Weights of a small transformer language model.
Size: 16 layers, width 320.
Each number is 200 + 40 x the weight over its row's rms, rounded and kept within 0 to 999. Layers, rows and columns count from 0. The size before them is the row's rms in percent of the matrix's.

# layer 6 MLP down, 320x1280, rms 0.174, rows 152-260, columns 896-959
098,273,248,176,271,173,271,212,254,221,224,170,208,133,216,256,146,161,171,251,114,245,232,195,194,172,127,169,204,223,111,119,222,203,151,162,190,252,182,272,190,241,179,240,223,171,228,192,209,162,247,190,280,220,163,197,199,180,269,263,202,206,227,177,248
100,204,194,145,164,164,204,146,173,252,201,201,187,217,189,151,261,241,265,238,239,127,168,183,198,130,246,133,188,215,172,154,171,141,242,210,106,151,173,203,166,219,221,220,192,270,158,165,182,178,185,201,193,229,212,226,111,236,186,191,176,244,183,187,243
112,190,232,231,200,248,246,218,184,199,219,257,177,252,177,243,190,155,250,190,180,128,180,260,175,205,218,189,245,208,36,229,260,136,209,151,205,217,141,201,159,163,132,159,182,195,201,132,242,186,154,236,175,170,231,145,194,130,159,171,197,221,190,225,204
102,126,213,178,217,189,149,235,181,218,201,235,195,200,165,186,199,226,256,166,231,246,161,252,158,232,205,212,211,168,210,180,186,123,194,268,179,190,239,228,159,189,160,194,249,277,256,206,235,163,214,259,220,136,208,252,281,288,177,197,165,173,226,284,179
100,259,239,193,186,131,181,227,152,214,117,215,172,217,226,265,220,207,221,144,175,208,284,188,200,217,255,242,180,221,189,233,237,205,225,133,245,237,194,205,138,283,164,243,225,185,144,166,200,271,173,175,185,203,147,205,300,216,241,187,202,265,198,254,228
101,261,240,202,218,184,168,210,259,242,196,216,210,233,177,211,181,143,266,183,244,250,285,119,186,180,241,182,199,160,221,199,178,157,154,200,296,233,255,203,209,207,256,247,201,230,184,190,164,236,176,212,203,147,122,215,284,245,196,171,240,185,219,225,244
101,206,264,187,221,218,180,223,203,248,176,184,211,114,202,232,196,257,198,158,211,177,175,211,212,175,192,224,266,131,223,202,230,284,250,232,234,219,199,205,252,318,220,217,156,150,225,220,146,185,137,177,207,258,129,236,175,284,216,148,172,153,259,199,295
097,184,214,145,256,126,240,166,203,238,160,233,253,180,236,218,238,241,142,142,224,119,203,266,178,173,214,148,222,212,202,200,245,262,246,200,208,239,241,183,228,207,162,178,239,217,250,211,173,270,247,225,255,246,225,202,187,272,208,171,216,195,230,173,151
096,229,177,174,176,209,272,199,173,227,176,225,206,169,179,242,256,123,214,227,252,226,207,172,239,202,272,176,132,205,189,303,231,180,201,190,224,177,206,215,175,166,249,210,167,198,265,175,140,243,183,277,252,303,289,218,277,247,239,229,303,174,140,172,165
102,206,145,176,243,245,206,195,176,216,205,161,189,206,205,233,177,197,163,169,186,282,196,128,227,298,214,183,209,177,205,201,210,159,216,178,176,193,179,194,189,229,202,204,127,172,94,189,157,192,272,117,208,153,167,290,213,154,209,168,173,239,238,205,272
094,185,235,226,244,127,214,156,173,186,114,213,138,151,180,144,223,172,207,191,177,155,157,215,214,262,231,234,195,224,196,202,163,192,152,186,270,174,201,181,229,249,236,182,209,262,201,223,170,172,202,293,227,290,137,170,174,166,204,212,210,187,244,189,244
101,184,183,191,204,178,161,146,202,157,222,223,162,236,210,211,160,160,251,221,220,178,252,229,238,156,222,286,201,226,227,240,294,236,191,159,181,125,196,194,297,197,246,201,209,211,143,142,180,219,247,201,207,206,84,109,123,141,180,201,266,231,220,192,200
100,194,161,157,193,185,169,143,229,143,189,166,209,208,226,149,195,182,180,185,147,228,209,218,230,277,231,214,237,181,204,189,201,177,131,220,258,224,205,209,138,280,180,183,205,276,158,123,197,188,174,170,279,150,168,120,155,186,202,209,217,188,175,223,174
098,161,192,168,234,200,274,162,232,188,177,206,187,244,205,229,201,216,181,217,226,241,213,258,181,146,238,274,209,168,199,185,209,285,156,168,267,181,191,198,228,225,208,175,176,238,185,244,272,277,198,169,226,183,225,194,224,210,188,244,256,188,205,98,225
106,292,232,210,173,209,93,214,237,159,171,170,189,113,189,204,232,136,174,217,218,167,237,189,160,203,90,154,168,154,162,220,200,172,257,247,243,125,252,134,196,171,185,165,234,206,225,248,220,213,236,146,159,146,207,167,201,169,229,161,205,181,243,229,176
097,139,165,200,224,237,253,192,198,163,271,129,229,202,272,266,246,183,269,243,195,193,192,225,200,211,206,168,192,196,183,227,202,215,119,231,301,222,182,136,181,132,227,164,214,216,244,252,123,254,252,181,179,177,198,266,249,198,256,226,141,223,123,180,273
095,161,259,233,189,221,161,122,212,188,175,124,247,200,204,196,184,249,132,211,156,177,234,189,197,250,160,234,195,187,266,224,223,100,215,281,189,177,131,164,184,215,237,302,155,234,211,146,187,260,226,236,233,169,220,191,170,113,250,197,192,185,261,237,224
099,157,207,242,162,153,241,295,196,231,163,205,164,232,195,182,186,204,147,187,181,174,126,251,186,187,152,243,219,228,224,187,216,176,287,171,166,231,209,194,263,236,252,227,276,226,214,162,170,219,223,216,177,148,204,193,201,239,201,189,284,194,128,101,227
100,234,205,193,219,230,196,184,242,172,256,166,248,216,210,191,114,247,211,164,205,159,259,165,195,176,203,175,178,192,141,168,290,165,191,195,279,237,204,231,182,124,171,239,206,202,198,145,244,135,164,244,166,79,256,172,192,246,197,260,223,221,171,192,184
104,192,158,162,193,275,246,219,208,132,261,227,224,163,226,173,130,235,275,218,223,170,186,216,211,153,198,285,165,210,175,264,211,214,190,146,226,200,176,179,225,154,196,206,206,218,300,172,208,178,212,195,222,232,218,152,218,149,156,192,209,235,185,206,180
098,240,143,162,200,211,215,152,230,249,178,191,123,198,222,191,217,183,217,171,220,188,117,168,305,255,234,130,131,231,227,261,224,163,256,219,275,231,185,137,135,204,187,201,191,137,200,233,218,260,163,282,193,319,221,117,159,183,288,183,270,186,217,198,265
098,189,188,275,212,182,203,78,230,203,174,139,133,192,192,221,222,165,169,246,213,253,261,183,194,183,156,235,185,158,192,226,154,140,167,230,271,136,266,199,219,189,261,245,214,197,196,122,224,219,220,211,211,263,240,311,259,215,250,209,220,198,174,219,242
101,247,120,209,164,216,170,246,200,143,126,218,193,208,186,206,254,213,236,181,153,153,255,221,273,195,166,159,184,155,230,190,208,207,172,120,229,212,309,196,242,182,194,224,237,216,184,189,302,222,209,212,183,197,171,232,192,268,130,169,209,207,197,223,210
102,121,89,246,275,199,264,206,252,163,238,246,172,232,316,176,275,219,170,261,157,174,233,172,252,186,136,256,206,221,225,213,223,151,188,203,206,126,226,204,248,232,158,186,180,237,266,180,185,169,186,134,173,254,96,219,157,270,105,221,285,219,173,218,203
100,174,141,295,171,179,275,158,225,177,192,201,250,135,213,163,182,199,163,193,156,241,178,118,230,222,215,204,214,160,125,238,227,192,252,180,189,133,190,212,262,251,264,239,157,253,200,258,184,220,190,169,143,125,242,168,156,177,135,178,222,127,217,225,184
100,246,271,148,233,251,135,63,207,171,221,248,134,225,267,224,204,156,218,218,229,246,165,188,220,207,167,189,229,211,267,168,231,219,179,234,249,254,210,172,240,247,118,138,231,153,227,226,162,287,107,162,177,223,167,176,153,236,168,175,241,187,230,205,98
099,227,236,217,250,174,186,224,137,248,198,168,229,138,181,197,237,202,182,181,222,258,193,187,213,226,231,237,247,142,200,206,242,155,243,192,141,203,215,195,196,187,190,202,191,173,228,170,88,125,221,155,192,271,205,201,218,209,232,233,221,167,175,229,150
112,219,282,304,204,233,226,177,160,161,91,155,233,141,177,155,230,219,160,234,194,211,211,283,159,149,172,257,194,158,190,223,207,231,179,169,199,214,161,203,203,194,237,264,212,185,223,218,150,242,171,146,182,140,177,185,155,197,217,170,336,236,179,128,240
096,270,236,200,244,165,235,224,180,263,257,209,212,173,214,193,239,209,188,273,240,288,198,217,216,193,242,190,218,196,205,222,169,182,214,248,233,167,204,190,198,294,170,234,225,194,208,192,226,136,212,164,223,182,175,247,280,252,206,203,151,200,139,295,225
099,221,161,128,262,175,167,74,213,220,136,230,162,212,148,157,251,173,290,189,191,142,203,196,185,148,229,241,233,191,218,233,187,187,239,229,233,196,240,177,294,152,294,152,172,168,158,198,172,267,164,233,239,73,211,241,241,229,235,232,223,160,196,205,263
093,191,147,254,90,202,212,322,201,195,130,205,221,176,205,165,210,183,231,221,173,144,287,201,150,197,132,257,164,172,225,204,163,98,199,189,220,161,152,150,253,207,187,197,196,252,219,257,215,228,212,174,167,181,199,202,182,215,133,178,169,262,177,138,167
096,167,144,213,152,161,207,166,121,131,162,194,111,215,162,190,246,223,150,129,115,276,173,174,244,200,210,236,251,206,288,268,227,177,226,159,262,231,133,226,204,157,217,236,254,261,232,160,243,224,133,232,223,234,270,321,168,198,201,204,157,246,229,252,209
100,198,202,219,134,178,215,201,197,169,204,163,144,235,186,147,215,138,149,194,188,202,188,178,171,164,229,250,214,215,217,183,212,206,210,170,202,133,229,182,218,250,222,209,222,192,173,195,203,161,228,274,147,278,232,184,180,178,231,191,189,215,204,141,169
096,264,170,217,260,165,208,249,209,192,150,231,227,171,180,182,186,242,209,255,203,200,225,159,224,226,192,183,252,168,154,199,256,253,189,216,123,161,176,231,146,221,237,252,260,105,222,169,209,241,165,174,230,136,186,180,125,216,222,205,248,131,216,167,217
104,222,179,188,268,168,162,240,196,123,231,239,195,117,127,234,220,249,210,194,225,181,175,220,202,235,203,249,218,236,233,223,165,205,165,162,253,200,248,194,227,213,159,193,170,186,221,185,169,201,203,178,228,256,149,245,101,185,225,211,177,160,226,188,209
099,274,255,181,226,185,219,173,231,168,214,234,139,109,242,189,216,204,136,189,293,212,194,216,208,114,243,232,238,169,232,315,189,186,265,203,230,215,222,228,182,199,229,198,270,183,223,132,237,160,157,201,250,109,272,201,256,196,198,170,182,170,210,241,232
103,142,221,223,165,150,254,223,147,180,263,234,170,168,275,162,190,150,97,215,168,141,226,215,254,125,224,249,203,204,195,146,230,174,150,161,180,181,160,197,157,199,215,129,152,227,159,217,214,221,157,179,127,123,162,251,241,311,169,211,253,210,227,139,212
095,255,227,168,125,201,149,194,192,154,240,169,289,178,215,223,193,111,99,225,229,196,137,184,176,225,248,242,201,196,187,234,205,224,163,178,184,224,151,250,230,215,190,263,108,184,179,177,181,223,251,200,124,253,240,188,171,188,189,151,110,203,126,225,122
096,192,224,170,163,179,223,189,197,207,187,195,272,196,209,171,219,223,144,195,251,183,246,137,232,217,183,206,237,196,219,141,215,287,212,205,238,256,197,240,214,222,135,187,177,188,196,223,242,206,237,137,185,258,148,164,255,247,170,185,181,185,229,171,218
100,187,211,154,186,175,204,214,224,247,177,257,157,243,184,201,201,235,275,176,268,233,228,211,156,239,224,209,215,177,181,194,200,249,94,107,214,195,185,145,219,227,191,255,217,220,168,221,141,246,191,232,226,209,172,173,231,207,217,158,188,196,109,159,264
100,246,154,204,239,226,218,121,153,146,133,169,165,275,261,280,119,292,213,170,178,210,197,222,225,193,151,226,158,271,212,268,283,180,163,269,262,233,216,242,199,206,179,201,232,188,222,293,258,309,196,165,233,183,199,226,230,224,287,122,207,267,205,191,178
107,235,139,263,221,196,236,135,239,211,145,142,235,223,209,177,173,197,210,177,163,182,219,186,215,196,206,218,225,229,157,158,243,193,165,264,296,227,200,196,171,235,126,295,225,191,175,213,228,274,199,212,165,188,144,275,232,149,195,168,177,158,214,224,149
098,264,254,130,150,247,147,187,153,195,297,161,119,272,235,197,250,176,159,184,180,251,194,191,176,156,165,219,219,182,271,240,196,229,124,199,155,187,148,202,142,247,146,249,169,192,150,222,200,213,186,196,221,200,154,212,179,237,223,200,180,187,221,255,205
100,220,250,143,219,276,264,176,231,212,202,154,215,205,182,170,223,193,241,172,214,231,161,260,163,152,177,266,117,199,248,233,184,182,145,174,172,271,223,210,284,189,254,241,193,209,239,131,197,201,143,214,147,296,205,199,294,226,194,187,223,198,268,238,190
100,182,153,146,193,175,226,186,202,241,224,206,170,186,207,198,170,158,235,293,263,177,227,198,284,185,199,191,191,179,242,186,163,228,227,214,188,314,137,273,205,163,291,234,240,155,236,159,267,230,199,232,181,205,212,298,283,160,181,241,215,197,138,124,194
093,206,248,131,135,213,127,184,176,144,212,147,239,204,204,198,185,198,111,166,141,258,177,141,174,182,184,179,174,211,199,155,124,230,182,224,220,176,270,186,237,128,157,240,216,179,248,211,185,210,179,173,299,178,223,238,259,216,149,216,251,185,266,178,126
096,223,192,260,205,222,159,250,213,207,178,209,228,252,196,134,211,168,154,194,150,175,240,173,166,244,229,170,189,157,221,161,206,228,162,187,210,111,193,196,159,135,134,187,197,155,208,233,213,152,127,247,188,201,167,133,232,206,160,229,180,151,171,187,218
096,210,177,280,222,204,242,140,141,152,208,184,201,227,186,141,198,221,192,285,221,249,189,171,244,207,249,187,173,194,218,206,286,158,240,253,223,212,190,217,215,259,219,248,194,207,245,241,195,214,205,232,168,211,228,174,199,240,208,240,164,194,211,240,232
101,184,171,203,133,185,266,305,179,265,93,250,243,161,262,240,229,185,242,223,98,206,196,193,230,216,216,216,109,197,114,175,181,130,252,189,247,263,203,244,169,222,177,291,175,189,195,193,206,240,189,167,207,230,206,232,277,164,231,163,245,198,198,193,210
097,175,179,200,271,285,233,257,196,194,209,198,217,169,208,199,182,193,100,263,223,169,203,174,203,144,302,203,184,127,209,161,142,183,200,221,278,193,200,217,178,123,203,228,141,203,196,180,208,224,198,132,154,267,212,240,225,270,170,232,195,201,202,206,196
104,219,227,179,133,147,199,136,171,191,162,244,108,209,182,132,179,222,215,172,225,136,191,206,191,139,229,203,183,219,267,215,230,263,193,222,192,247,264,211,187,166,204,181,223,172,175,162,184,146,189,139,277,156,181,177,189,241,235,215,205,219,207,266,168
103,185,261,168,258,213,225,228,172,266,176,241,186,232,175,250,187,246,193,190,92,181,131,235,152,205,182,167,248,268,170,282,135,216,158,240,172,171,225,248,162,182,168,241,238,182,172,253,206,183,243,230,194,165,185,176,230,236,176,250,222,170,163,197,207
102,241,205,227,186,134,197,115,193,163,192,188,212,129,186,248,199,201,233,227,212,189,224,259,243,197,206,206,150,187,197,196,177,214,174,208,196,217,243,208,239,225,247,165,178,167,238,208,202,224,160,235,236,173,183,206,183,280,199,211,185,229,120,248,198
095,166,197,287,224,124,190,266,190,204,287,211,282,245,226,246,192,220,215,213,225,126,218,244,221,193,176,228,230,204,161,203,238,207,272,200,277,212,227,199,190,184,198,162,200,184,217,146,273,200,214,198,159,166,162,239,238,275,177,199,190,181,158,165,125
097,235,159,188,123,236,277,284,145,239,244,191,238,172,198,216,221,167,185,217,135,221,247,201,129,270,242,255,204,199,217,200,161,216,217,226,175,226,210,218,207,210,211,177,192,188,271,179,287,180,240,219,194,251,173,206,265,106,243,152,106,181,252,189,195
107,160,206,305,162,160,168,108,208,200,222,98,166,202,234,173,269,230,136,172,225,154,206,216,195,228,132,225,169,156,155,206,242,206,249,304,225,285,255,181,150,256,139,236,258,215,237,238,205,201,165,179,193,240,191,218,182,167,127,224,253,206,283,233,217
101,179,219,154,151,145,167,159,232,187,265,192,197,250,200,199,222,213,232,180,217,228,170,183,225,180,175,224,244,191,260,168,207,163,230,158,279,155,146,185,224,198,304,183,185,219,228,201,261,196,167,227,293,135,223,175,178,202,181,159,202,216,239,191,212
101,201,190,158,257,194,249,186,242,205,193,171,168,192,228,189,235,205,218,137,183,205,167,223,234,165,238,223,233,194,268,209,202,130,167,177,216,201,174,220,193,138,228,207,216,201,184,212,191,179,217,210,238,256,179,146,191,244,211,207,243,225,165,230,244
098,224,196,176,227,199,217,179,127,240,226,227,218,197,270,163,253,203,145,182,203,183,247,133,207,181,164,214,276,174,233,170,259,139,246,260,211,158,224,165,233,207,152,191,154,216,183,151,122,196,240,142,231,182,210,172,230,244,287,135,159,187,220,156,219
099,176,121,110,218,178,146,211,202,176,199,254,113,175,232,178,256,164,204,169,215,148,197,276,219,219,185,205,273,204,279,233,203,246,210,201,159,189,262,225,119,243,218,129,204,181,238,268,248,215,201,169,213,192,164,180,190,161,266,135,193,187,243,226,181
099,248,199,203,214,202,191,229,209,174,138,209,264,155,157,159,160,226,174,247,190,201,220,138,280,181,185,237,262,189,190,176,180,201,174,215,264,186,222,237,257,230,253,193,206,234,228,183,197,173,284,200,222,228,233,188,257,215,312,194,224,240,182,196,207
101,234,230,191,160,224,168,212,248,194,181,181,227,174,175,194,177,224,278,197,228,215,212,250,231,146,247,233,193,176,189,156,102,178,191,232,214,169,180,213,216,197,180,212,190,169,232,186,170,235,204,183,233,187,244,194,136,221,291,213,182,144,126,152,172
102,216,154,297,257,179,261,162,198,152,238,236,208,221,204,259,196,182,195,207,189,250,201,204,113,253,130,128,270,222,218,178,199,239,199,194,214,276,175,145,252,199,212,171,147,161,146,252,242,162,160,201,221,218,222,185,216,203,110,163,226,161,250,180,153
105,165,163,202,271,174,160,172,237,130,143,198,200,222,255,227,173,153,202,176,242,170,202,179,262,248,191,216,225,214,229,233,244,226,165,225,121,143,149,185,180,194,248,182,178,246,329,206,179,203,213,219,173,186,244,218,172,132,212,237,280,210,173,179,184
100,207,261,254,239,179,254,265,183,148,186,155,143,200,244,186,179,155,221,274,199,189,117,258,165,168,196,184,204,178,186,231,216,176,224,182,214,165,254,154,249,179,272,155,216,220,269,223,264,248,156,225,259,235,228,228,231,185,205,200,193,201,305,128,162
098,234,176,287,167,244,253,182,190,240,196,236,177,249,133,118,223,200,159,180,225,194,188,155,203,223,160,233,242,277,186,275,136,184,189,145,175,212,174,177,111,227,194,197,199,173,154,175,120,199,178,134,261,152,270,119,213,238,228,207,154,221,190,234,192
101,149,213,133,241,202,208,233,216,140,241,185,210,194,219,206,160,242,157,120,247,153,216,233,217,201,205,176,262,194,152,183,242,212,128,228,245,141,203,200,116,260,221,210,152,161,241,161,153,167,142,212,223,244,133,192,210,185,192,154,300,245,216,183,201
096,194,135,241,124,163,214,189,211,207,244,179,193,231,274,171,213,286,234,145,267,257,196,236,198,204,228,203,170,230,226,182,242,195,208,141,165,128,249,265,186,170,248,165,253,209,274,190,246,228,209,214,170,196,175,221,262,259,234,209,195,217,162,225,225
117,245,136,169,234,200,251,253,233,213,275,188,266,211,171,186,188,188,247,108,156,230,218,261,173,169,230,182,210,186,240,247,211,283,190,169,281,217,250,247,191,150,205,177,178,225,166,168,226,243,193,198,196,103,174,237,200,126,162,156,161,162,228,233,237
098,204,209,247,132,197,207,184,209,268,225,181,241,189,253,222,149,171,200,250,186,234,120,230,154,231,189,178,211,201,195,219,127,213,151,136,149,147,219,180,242,281,276,111,195,184,180,139,164,192,200,133,215,234,185,159,86,189,141,184,190,165,246,160,193
102,191,140,157,243,208,203,172,246,205,129,180,261,175,211,199,214,213,210,168,227,258,149,156,212,163,155,169,224,214,187,199,160,172,194,254,253,238,205,189,168,191,323,194,184,180,231,143,157,176,223,183,180,251,179,188,211,160,283,172,166,189,249,154,159
101,233,246,205,249,214,174,160,263,272,178,196,178,215,272,232,253,275,247,164,162,201,239,155,232,232,204,147,165,143,219,240,189,113,203,212,150,128,196,135,132,114,247,229,188,180,137,149,181,203,211,163,221,183,192,161,134,162,192,213,212,266,206,194,178
098,186,179,239,207,207,205,161,208,178,295,200,260,284,127,240,172,229,215,235,214,185,197,131,134,173,183,219,224,255,163,196,213,133,179,184,242,201,242,202,256,221,235,189,239,166,210,198,210,220,174,202,138,228,122,208,227,182,246,221,180,213,236,234,188
098,210,154,285,149,215,157,237,229,179,203,216,229,280,162,217,170,194,227,221,235,200,201,230,222,189,173,179,167,175,110,197,204,238,229,219,130,238,161,259,212,168,210,154,228,142,146,212,285,165,214,210,249,187,218,178,267,146,182,211,184,192,277,146,184
098,151,130,159,265,160,180,220,199,216,180,227,160,228,144,239,218,222,244,222,86,276,113,184,216,173,79,242,198,218,234,126,202,192,105,201,271,170,198,197,191,229,205,197,174,150,207,179,207,255,228,235,201,227,231,250,204,136,192,152,141,238,249,144,183
103,210,164,246,270,157,148,223,231,172,136,185,224,184,231,212,147,184,150,133,141,276,201,200,248,202,164,151,222,211,201,233,203,166,232,230,242,221,172,228,247,259,202,167,189,234,170,243,158,218,241,165,215,229,177,175,96,214,175,228,200,213,242,201,178
095,190,100,187,164,166,158,231,196,237,155,217,142,157,284,155,184,164,211,223,214,137,171,251,167,228,101,171,102,207,185,141,156,190,164,226,168,230,257,196,223,182,246,176,215,228,194,175,229,177,191,215,183,146,189,186,207,132,182,182,233,156,169,164,223
098,252,207,228,197,230,117,226,225,157,312,191,237,185,185,215,160,197,166,122,176,136,140,207,210,184,180,138,272,190,98,227,234,245,167,204,307,261,230,247,141,205,180,203,160,191,167,202,153,111,247,133,256,131,209,128,201,298,123,246,185,217,244,181,196
097,264,118,130,249,165,219,229,234,206,121,241,151,231,226,278,224,191,239,240,241,208,174,161,208,180,239,207,215,157,147,218,238,140,220,221,162,311,217,188,208,225,130,257,212,146,226,202,213,230,203,187,189,281,176,188,273,192,194,209,257,227,249,278,225
102,285,221,159,86,149,191,301,219,104,246,202,241,206,190,222,186,257,238,204,291,204,152,167,214,120,206,206,162,189,221,197,263,207,147,231,199,204,148,167,176,192,252,196,181,251,157,217,182,146,227,172,145,212,196,166,212,236,177,271,201,140,217,220,243
099,160,260,149,165,278,251,168,213,232,259,206,224,211,144,217,224,212,175,215,291,190,269,160,134,193,195,198,188,171,140,239,183,242,216,264,153,200,204,163,205,164,231,142,227,216,220,182,162,169,209,224,185,190,191,248,199,254,178,223,173,230,204,158,218
101,200,163,161,170,220,218,180,184,150,192,220,164,253,144,177,221,177,156,200,185,171,196,280,208,178,260,130,153,215,172,280,223,180,197,165,222,204,201,210,259,211,211,195,233,228,213,259,139,209,238,204,245,197,143,288,151,195,165,195,268,208,208,253,186
100,136,237,148,166,197,219,225,175,283,202,234,196,237,224,197,205,189,186,223,160,286,215,276,231,194,151,223,176,223,241,126,224,246,263,198,176,266,182,210,177,167,178,221,251,140,221,224,150,162,193,212,186,165,191,167,173,203,209,190,223,132,228,133,161
100,175,127,165,222,209,277,222,199,189,162,205,178,181,198,202,242,202,149,241,216,265,174,305,237,230,185,263,159,168,207,186,247,212,206,193,150,187,222,207,240,254,249,173,186,199,188,238,194,107,217,222,141,192,141,74,204,157,238,175,287,189,233,305,188
097,214,224,217,210,250,229,158,215,236,277,230,165,198,153,165,215,228,234,150,182,243,214,181,193,247,175,124,171,223,159,246,229,144,285,177,188,221,154,228,212,190,177,235,186,144,169,186,196,187,271,200,198,260,183,246,221,157,188,223,198,116,225,261,235
100,260,216,88,251,222,136,233,275,240,223,183,252,219,237,146,212,167,171,212,154,201,209,249,255,207,155,175,197,207,239,166,180,183,121,201,213,212,203,180,177,218,229,176,197,202,215,248,220,149,171,201,118,132,148,135,147,145,184,202,101,200,231,170,188
091,206,119,161,174,195,179,215,181,143,205,169,191,262,236,211,207,157,236,216,221,224,184,157,169,198,237,160,213,198,177,168,194,197,175,190,205,237,176,228,174,141,259,165,205,203,224,242,211,220,210,245,212,142,225,163,198,185,141,166,201,248,258,192,196
101,269,183,185,233,179,227,194,183,203,213,150,252,199,189,144,217,137,210,164,207,177,166,228,256,195,149,197,194,189,250,193,263,183,182,155,178,191,105,175,176,185,195,196,198,202,114,135,318,158,288,249,134,226,234,187,168,234,188,176,210,148,198,211,246
101,226,189,163,247,203,191,230,174,256,173,183,222,276,163,214,138,162,241,192,237,154,206,216,142,220,150,271,237,223,195,236,196,187,196,157,261,175,197,232,215,230,213,220,186,224,212,222,231,206,186,199,193,161,220,149,220,191,177,182,228,189,132,145,216
100,187,226,335,201,195,146,202,238,174,204,188,197,240,244,230,243,226,186,159,201,138,173,267,155,162,165,262,169,207,169,178,199,138,180,227,262,200,181,162,218,259,160,229,194,230,123,142,194,119,237,164,165,106,222,181,195,199,209,216,210,212,159,237,207
096,154,253,101,230,225,184,250,191,120,139,241,185,191,146,150,192,160,218,211,162,202,229,133,133,234,261,168,195,201,269,135,151,147,173,156,232,219,202,260,229,190,159,175,270,157,153,154,202,219,203,203,188,174,147,219,91,194,197,149,219,188,214,223,218
099,178,247,266,158,217,212,131,241,221,212,143,286,190,197,148,190,220,197,238,158,164,179,223,223,162,170,229,138,182,209,283,231,163,183,142,211,199,225,185,182,160,194,198,177,154,258,280,104,149,248,207,195,160,220,168,175,209,200,229,201,200,162,182,150
106,176,145,157,236,259,224,211,159,244,243,245,191,253,151,203,222,198,211,212,235,208,225,185,181,229,291,193,266,228,187,198,190,190,213,238,128,157,231,206,227,173,221,187,182,213,267,248,158,142,137,171,201,152,219,242,187,123,291,234,187,214,221,188,158
127,262,185,237,246,236,211,203,227,161,221,213,210,210,248,225,250,245,253,184,262,172,201,212,230,161,227,215,221,185,195,172,208,184,303,262,186,217,169,190,195,161,153,227,240,237,210,161,190,97,218,160,197,287,142,217,185,194,221,206,227,185,209,202,171
099,240,222,201,273,256,198,181,205,179,139,186,243,174,152,205,208,161,242,166,190,297,187,188,184,131,251,178,256,212,175,203,182,303,179,242,189,229,192,152,218,110,221,236,262,208,255,244,222,158,224,165,190,225,232,199,240,286,206,192,219,192,200,237,237
100,194,135,163,208,204,242,275,202,219,212,198,143,174,158,159,209,188,202,231,137,189,151,140,232,199,157,187,154,215,228,181,157,235,150,87,228,128,233,253,188,171,193,221,240,170,192,162,232,233,201,228,204,191,208,174,135,253,209,222,218,229,245,213,180
101,164,280,215,203,192,221,194,219,160,262,193,168,191,186,191,197,207,176,214,211,222,182,203,217,168,189,154,191,159,193,179,224,184,237,210,205,217,188,260,161,146,200,186,237,187,159,245,201,199,185,212,225,240,231,229,205,197,138,189,206,176,134,155,245
102,232,250,164,202,168,145,197,198,213,249,246,184,182,155,144,133,145,236,171,208,189,199,240,151,242,142,213,199,227,328,193,167,169,149,150,148,171,212,248,186,277,168,214,183,165,212,141,151,148,176,202,226,140,173,224,185,208,235,213,203,249,87,212,214
091,195,339,135,236,165,180,256,228,191,144,187,139,209,200,250,228,200,176,176,260,134,110,220,248,245,156,174,85,173,213,169,162,214,187,207,140,291,260,213,173,155,172,233,252,150,207,160,151,233,196,248,185,203,185,191,160,259,280,196,217,174,215,224,219
097,189,211,179,215,197,179,213,208,181,232,176,184,248,228,184,229,216,70,179,163,198,194,170,225,214,248,178,195,196,209,201,199,187,230,254,178,265,219,200,182,169,175,228,192,227,193,244,184,151,214,255,137,170,196,235,117,195,244,231,168,168,233,177,107
098,281,273,205,209,200,202,176,184,126,317,188,204,271,156,199,194,212,108,247,144,207,253,244,208,223,251,148,215,207,201,144,163,203,211,216,189,124,194,194,183,192,222,214,184,184,229,181,226,223,250,195,259,153,180,129,260,209,153,247,167,232,133,210,213
095,266,248,242,120,241,144,290,209,154,243,183,235,198,223,191,225,203,212,142,208,169,174,224,239,153,195,211,191,115,257,244,166,164,205,225,168,228,192,192,163,200,217,192,185,160,211,182,154,263,253,202,125,187,141,222,213,171,157,197,234,218,114,194,188
098,144,196,153,171,228,212,151,206,206,275,154,190,252,234,258,143,163,237,196,209,192,255,178,175,193,205,182,243,154,203,153,156,197,191,200,208,236,268,172,313,162,249,152,251,212,180,219,180,140,134,210,189,148,141,213,249,251,117,235,290,268,165,185,127
099,205,162,270,138,210,234,270,233,172,265,201,255,184,132,145,204,222,217,171,108,273,198,200,232,205,164,194,193,219,176,202,255,248,197,223,168,169,217,205,174,168,196,244,213,182,170,116,175,229,219,121,176,193,197,247,169,238,144,224,213,178,234,196,249
099,191,198,244,239,214,164,208,245,173,382,199,147,153,239,174,229,186,237,185,211,245,219,136,233,213,145,161,183,248,280,200,172,194,147,233,231,136,229,148,196,212,256,188,242,210,188,141,216,179,159,169,203,226,169,265,171,107,257,224,261,186,175,238,190
099,182,237,126,252,209,187,173,230,221,220,174,167,206,214,248,342,224,217,157,201,298,115,177,233,167,273,237,190,196,244,246,141,97,212,258,208,223,189,186,249,178,210,191,222,267,208,156,230,259,197,205,233,139,188,194,208,203,185,182,181,242,209,247,225
106,144,154,135,201,200,228,151,147,110,147,269,153,164,153,191,150,224,270,241,289,163,264,157,247,207,233,228,264,236,230,170,213,190,191,239,213,281,209,214,165,223,223,176,187,191,231,127,105,204,256,176,183,259,161,189,153,180,200,190,202,258,179,271,136
102,229,163,290,243,194,211,233,180,193,112,191,189,198,157,201,205,176,205,133,210,116,197,217,196,212,225,176,212,123,137,196,226,154,211,211,238,195,239,217,156,160,248,234,205,213,160,248,204,234,266,242,122,151,212,203,165,186,185,189,185,217,221,218,250
101,223,276,136,241,213,234,254,222,182,268,230,178,152,227,258,208,235,135,227,178,135,156,161,117,199,210,161,177,202,168,135,172,189,104,230,205,154,177,233,190,214,252,181,226,225,210,140,113,236,234,162,208,283,244,221,249,238,217,162,238,160,181,260,195